Part of a small language model's weights: 10 layers, a variant of Adam for these matrices.
Each number is 500 + 40 x the weight over its row's rms, rounded and kept within 0 to 999. Layers, rows and columns count from 0. Numbers have three digits each. The size before them is the row's rms in percent of the matrix's.

# o: layer 3 attention output (transposed), 96x128, rms 0.115, rows 20-34, columns 64-127
# v: layer 3 attention value, 96x128, rms 0.116, rows 21-34, columns 64-127
# q: layer 3 attention query, 96x128, rms 0.108, rows 32-63, columns 64-127
# k: layer 3 attention key, 96x128, rms 0.106, rows 32-63, columns 64-127
o20 110:533478474498542512525515443545501536485570480465426523517488580482520444551507504533521480513512555558489486487545554463432541516486400521532499482465499449565542516475491505499511475488485572
v21 102:541440476447473562496475531511561428561472478570501516512489502552516499560546517452455463483466493491565502530517500477523478493497524474573523490467602495460501516576515519538518492471535544
o21 099:540443496457511543476469477488594439525503460553476534522513501541504515535571509455474487503483481437533471510498493504509480473450520498570518462471554507453488553536497565532479482494514565
v22 109:501506521492524449465474515541503518575536548494503504430424522425564493497430475550474518483510485537488501526443505521538565503489498461516611534563586543461526445479457481508493484478511543
o22 110:513500502512534451458552534503470538568548499474484530431450506442569482511464515548433500486495480590500480499478569454511585495480456463526567535510567537464503463502491514529503514482484508
v23 108:506429557498490515497503493487548507480482528484514563521495381550487542417519495485484542418498496500458468474521500513475521512471437417525537548505504484549512477475444542513531536472553538
o23 100:497453582493499524506491487497547514479480510501504550516499402519499583441521504494490530394497464465442490440523502520479530552491451403538503534504527505543500454476420519497527514469526526
v24 112:510503545480537520564514517472509523478494485526516485523496590459509380470494467494528492488524494509505513503527526463539456460490574450508461466539559471475490443540541506496526459520484490
o24 103:525499553448530535594507479456459523467500485512485487505499586456535394449489469510491495498503505489475502459499517459533435519476563454485465462513543511498494418465544510482526466528508457
v25 111:519532520443491490507515494471497507488520536471472501512441469443544462528446404480510523466492539506554446491535482507508491483520517481473476498467524511532468486523531484551461550495484548
o25 105:500529525477470514534467535503537486477507538485454470543460496448538506533460438479542511474521524458516484510496491533465489518485534508476462451456519469508441503534524523512457576509480536
v26 109:424513489553605528537441478519499431583478547458479473479490504444501553482562452501526523514493525470494493472507524500472536502497464426525541530474546402502455487540480452488461515490491433
o26 106:489498468567575509560418485477516454537496514461474510512482492448515576499540415554577546509489493436465532505492522547448550516530459455530531507486506411465461513497472490476432503482507443
v27 107:569503485482605543476499553452524451538563518487546480492410561499494623508407571510502502509489580524558462512463500509533451460494530526498520511505492536595493484473500513506513472500453446
o27 099:533493477498590499504512545461473474544566508496567499542408550514502591552436601485493517502478544504563482509501417485558438473496543489505527506561482509572487496491501549494497510512438465
v28 109:438487479505440475405513446535428512506529499533523490535466429565535487433572504478510459453488524536458499531561511517510525505465524552503441524502475530565484535480486474481484493428483519
o28 117:468446488504483515467589490503493494500515517496513491495505488546519471479548517475471456479492530659521511484528566444562524522472516561489459517503488501561492523517519494499489508513494499
v29 109:590467422490527531515507473494500487475586399497539516434505472465503557469492460462504516512495489493507508469491492506512536492490483512485403558498512476503518506501502465537537478504485417
o29 105:552494406514528511513431518512473475502575460521501500527485496500479529474493478474534450471470485391463486470444439553457519472499497523490405529510481476467537518487508468522517555473497426
v30 102:621527498518547503462539508522448518500604466532575526486451597448501460487578460444457489547546573495531517511535488520481467470516530500460476461518519524416511559448494451550545503506536466
o30 102:577511544540539485459490521489513533474580496489617513500436587443471492478585464441467497527537582482479514459500485528478444476525511471448457481526509550433519559470502454509548524455495479
v31 105:477517487515443554534510529500491494469526434499528471508519469451572515437469442534465546483494526473473509563485544489525486496456481469512458436456517491502440450525497460419481458562515494
o31 099:487532481490415566527458557477461475467512452510544474514511497467584491419500493522470493481483475425454452555443525539471483522440475489531504473470493505504417478484526437419434518537519502
q32 055:517454449510528508487450530524572581496550446493523479429532513478501527498539457543548463518524566471394480536547418538556523488512521441532516534480529505421501522504467474436493531522531604
k32 063:484517502451487503461496461429516465466386515467524459444422435399470511519497478500496498464577492555344533465462513515540533515501511539528521540531467489443476492460514485475472542426479480
q33 059:449471429483552478477443514544545505518554471466512479457496505510483537560543419484499462505472528507414504502534483517561526455541497513535526434474469553503522508541497504438512526544560519
k33 052:483511530499480480462572466481515472508425502488489460503490443493484477545530549522476561470563486535442529493428468523511562542479537513488569533487481488440491419401521479518510596416469499
q34 087:532568532512527452562558461489510527479483467534494484545454449489469497531486492485535567465473463605488569486433531517454445553539489533493483578509444468457440506472505491496552468527491444
k34 096:521509517457436507492474473523515445469494470520477473461450430422443552519512468560500481433553513570418528474450518540524494538461490567543569492502492521441469539466554500472489522440476491
q35 082:492468448492496547415433502540527502469551522460494533467554554531524509463519479518479448513537491401498495505585474521522555445486481436529515413475508526550500454505523503526460544514529525
k35 098:456488503530565503485497530463446534520526581501527540578534557592546447478481508455502492584433495454586451485556518445458508470536564434477438496479523528548541497528413503490506500536563521
q36 075:521455472496502526447408509494512465540506534464463468492541512549535502517478505502446426529533512434525464527560445458537563462474544444561518480475527545558515497534516482485503537505502567
k36 080:482489489516538495521566554476431519504500505491542526553498497499522460479543581442514567578465522496560488529560545486491448446483495499431416487481517543553548477556477507477496522551535512
q37 081:487486502519500503468480508552483462559454479442461471442554489469507532505442494497467477542532520446528461458522463473489548516497503476537563469534551520506535508552583444435513528524489539
k37 069:508475478471470486464573594500546446561443440435500491443531515415489513522561521458469515519502453509488442443511501502560512540492515512424517495529539440505528427528534478537502519554481520
q38 066:495529529549427504597521535459499521508579402535530452468526469527529528514458485501500418494458502515545455414499544458487426465432517449497515471514529459547454523467589467523498465517461505
k38 088:475456500478538449554495557463518477565459495467514501604556434539583473521536533508523528509524501543479488457510560436528470441549530560513444521509500453504600407613557502477461530522556491
q39 091:497562521516512492542522483478503512471551461514553550538425495517507509483496520520528529450456475577455533510474555527466422486491525562472490537510465495496436538450444545560487460516467433
k39 056:507513505497485473524442392509482577487606527551490486511517498532500498483475484582548491448515510548594542558472516504448453462466512501591572495492447553521479561499504543470512500441468471
q40 152:516533548534502463545542463500486500485507499538484488561448484481464481528494506499560544452465471574507538511423549509502438523521484544478486531509467489457472525508458550521527444493465439
k40 065:510511507495462467440422470486497602440551510531496483441485503458469517501524468575540510523480516603475506487524523470434470470410574490505565541475478593480505513405486523492507488431488472
q41 083:574495499544566474530584469500404567572486443541520460542426483525480472538507535523486529504443494494542562487484551514507467559549457480459535487485568481566499525428537514446510468499548439
k41 085:507504536578474500488561478491508586480533522527525483480482523473463514473517381497513532506503511595477467515482443452495470515462565474495574514510405495444515492420483562468476551510531563
q42 073:494480563517501478508539511510512511489523452485561502517438503522449524545459550509518542500515521512501495445517462508522528527473567517488447531501441514492513535492519474426453555506474497
k42 075:512513473549517534519482470552553475517522464509566517478538523532536490489496551508511478495475531393545482442509533499462439504490536528562531466525517539499520526521536463498504456463435461
q43 068:481513489532487491551462504494511384526491501479529530464556520497550479437541451494503515444565528462548472563483499557489448514484489511557532557471463455446520551452387512522501491485488526
k43 076:531517491493506488474493512475507553558504511499507460561443537488489511501476487532538497539447453496472489466479525485539487624548424564503452475501466460483482521513412511415564497423503446
q44 074:496510479512466474592514481460515511540480507476545433449432523530529564477529456579502468515492494483393525409494494480461470522552597521540483534548476522458463508501514477493505516481428504
k44 082:453552561460509482512527475524652499529407479464498575522549448502443448473522505502513489462555520536498438467477539507533539479495515543483509513535468478448531488510617490492435520439485503
q45 075:541593488513614457514475544532440521557424501492474563544506507526515472486425524483511511490453536497477472507474517534460490542468512508500428486509579544441545468437475505545492504467512448
k45 086:491475508485478433443532486532524464503505496476518479432448516475433546490448445502540582519497487544436488506526530497503518513425564443552522625510477510422451510492453536571519474517457474
q46 070:442533501555508536520487472523501541537515508508501556543549488452449519502525552538473536478501545467542472490491433493460433557510521558426467520496529502534497497565518498494522496570505495
k46 074:496450558524413469518568562478447500554457496514516466422383493480529526502496464496474470496569533579528541521472530529481401480483500466523520522513430477436487544519507495496504530480512462
q47 087:520498492445564495434503463500515570461483411483514515435458532451447553465490570542518531520499490512459507354590459482504547521517541462489532488516527506510477471494633467493490471538489521
k47 090:458475498493491503558483526516499427568538504477517551514495440562571463491473489524447464521498547434545486500519487523497484395471534502565561488511481495567517431504537501515455510573481459
q48 079:502489506504485638442530496460454495490490534444530593495545509526503473457522473489466487506507493399531474543569515460481603477487469431505488513469526506546531496448528455477472473504553538
k48 077:456474493519517485465527548493531555506524569493529488483511556512565439492496503470483450570413476448618469508534517432501480456537596405450470476453477529544537501531451510437530525547525574
q49 081:492480467495445560434445522502485462511537543468513526457535558514502490459508475512489420518518484410518444494566455471509550442458582426518498463501512515557503523497507470492472481503520548
k49 088:452468481545510478498538531483484549501505567487505473506549539543573464481535538449485492582469505430596463511547501454475489447519589459478459509489478499545532466498444482472537502605547536
q50 054:479521414469512502449467524516493540434548468447534507477477510535473539508500497518462480517477540487487560512533495579478499467525481523543554474489438572490474491547503534535469574514524538
k50 055:467505496549571544439497476495452492552467562509473499542477469560484427492521498539501492516432565471562489471504474544444560521474520465474448521542514529534471473458482462566523542532616433
q51 069:551484542507497500533450473467469462537459539444441478470558491455530520500527484475515490543534556514552433488515516433524506525445505466520511548514587487483544469518506480387491567499513502
k51 063:540454488462454442493636541534513513497476463499578469422490521487520537504483546412461563552548457524469481499540477479533511431539480522459529438545506433515469488522521455545525483468433542
q52 081:477458467528473552439490510486520529447572499488564552458486481574524495460459474562515505498480459433484540541610483479455533511525481470553558549483489535506445513451479468536480466518478542
k52 085:494567490497544527513396472500489485492547500522500543566522492546521429480476496530515423457500563476596523540490570496425506538440533524524485475504464523544476556533467554473481476541495525
q53 062:511505560504446513573572547497469532504547473499502493505468478465477510563574502474497479489460531604506553511476495481578448417520454513494499448497481464505463497501525578518495459490449489
k53 104:480480466493482487504447482520522467401470481526436458452536505481469514506495447545502456450539556524458509489420510487452503521498508543578548483469483523427514557478494518443455495507494483
q54 083:495480524502451495488430530555512435519512514483536478386541460505477512501478500466480494515453575494488434533508462428494491459457470477494488503495515561497526553430514497453471517437466496
k54 077:487475502489528502540583433507490483516465450452593536553528544535530506472525550424528536471553528421582501549505505484530538521532458556484445536488456476486508473576517493452481452499473553
q55 061:491553516518464479520516519504460422517456558533439455512541443490510461499494500439466477526538521492561486491410518499504459592496572520484519545511496494437575474448471483493513526492502507
k55 125:486487531506534452479597560523550500556455472464498456463504497459504535548487509454508520587504493497413450447537504465543479521493513505424459481531531453486542415489510445540493533488533525
q56 041:497469500521521522481526466460414506543533515477530477544489507500491485554510497452508510529506437536529499473573486475478506502570513494481447449458440518554390518588471528468539472527494502
k56 164:469454505517527501481494557461523519497545509482505486457553519508559507489546553500492478574487487470579440430596529406476462445509528458438435479507538525525547455493533476524483511528557570
q57 075:490489495484501553507548454493544536411478505561504536568427513478507492416558559514484555529443528496453470541526534447493522480562495529504467558443468496455610513474491452468441490449499509
k57 076:564498515387521464459442490471529495513601536549494519487485578530481503549572461538522500528499463501504463485489445503550550478465546408462432521523503433474493555418464529534596461552463529
q58 093:498545536487462464457437494502583457467509505472500502416544511398493526524465471492528480446562476450441502415571503497496494496422497505511526515480490502404489490453556517540481534487451603
k58 096:471507477429431546489428507433544428596476470455493519567506465518557467438531557452499473486532536419460527480460513527576548522540389532546484476469498481526547493592580438494514536534485506
q59 079:490505497510449525481474477424574511518549483495511475416486510508542558498493472464518432505558455480485540471546545442517496486477531494528501460502479495554510459460576514545419538465461507
k59 088:466452516507526464541485491384515449535482452465493554564532455515587479459502568482514496485515531480452418456523506498501498420584431514536430465514522483534578554567563466488488516504510500
q60 079:433576498492502496567497476490571480506454499555484437542509404518469515462502516495485499534525549497538500473402530509412450519502548541510482508502442458504474545479573448476483487487541477
k60 079:507443591449531484537511501467521498501483498503518537546407460477470492495487575478573523471473447505423539463476475503526473584542455505411513555547493495509550583516474546460526533484501462
q61 074:529485519502518437445439444506586427537469508503511475528481553547517467481513478492551598515529496512497522558476501518521570521477516487489482578524525564557465520547396500582519522423481502
k61 084:539565488562535513453469527616526546525478507457525506522529486561534490520428520451500524521480543471435520565560512509494492511438574545482548479538600500446477490453564490508548513488440506
q62 075:468444531487472478556494434594484516448552470533466464531475455519448472488535531504524523507534583506493497474477541443507495437445454533544511531463458540556509505492550475551534514499575475
k62 082:568520532468493519453475504399450525513552531538469462525460499503513509558475409427499534499484504493536497542499542468472488512515393475524497430457473525541568484516443552403536502506450555
q63 079:542491537534467452459460483484535577512442467513525561411476473549502546525494541487557577532544421469470557454521531529573511508467408482509509438488545502522518500452514524492462545537465509
k63 082:476443504487507572447487490459574473499524469505499493524439552467550521516536426504511491498506424502457473482568520477575501457527364474531512473465493457426495470521505473523503523479491524
v32 091:586499486415482472499511513476508468487480478525466456519425448480470536545484483458532469435529493537449496549506462541551549538518478554526493536460443474485367533444527494444599480495478511
o32 106:526479495487536483496585463451506537508514472498516517442490521529498456512456507471483493504511474651501518495537483478539546525490474514506494465462534526544478531513484495534487524512461469
v33 068:477471467424455589495490491483502452540477436524514425488547416445511414438615439518453482528453514459501541489485519500502472487552482522460481526507531512488483502422491485508485499490507494
o33 075:517482448494496540520488535496513507553486438542450447541501525588532459435514491521453406528456529456498538461531441476532532483566499540514514499581534538489584535439464498475499564548501513
v34 084:482449532527512467499489495516458550523517592504503491446513551527570467487559513542520510515482532467653406479488506458450470486534552476489530484486460536462497440531459550511492527481539492
o34 087:474565505571520562553459496523494506503486518506505501538481515520524527499541483510467452470515491396510463512425508560447413451535482502505500521469498478459462430480503529510504448455546456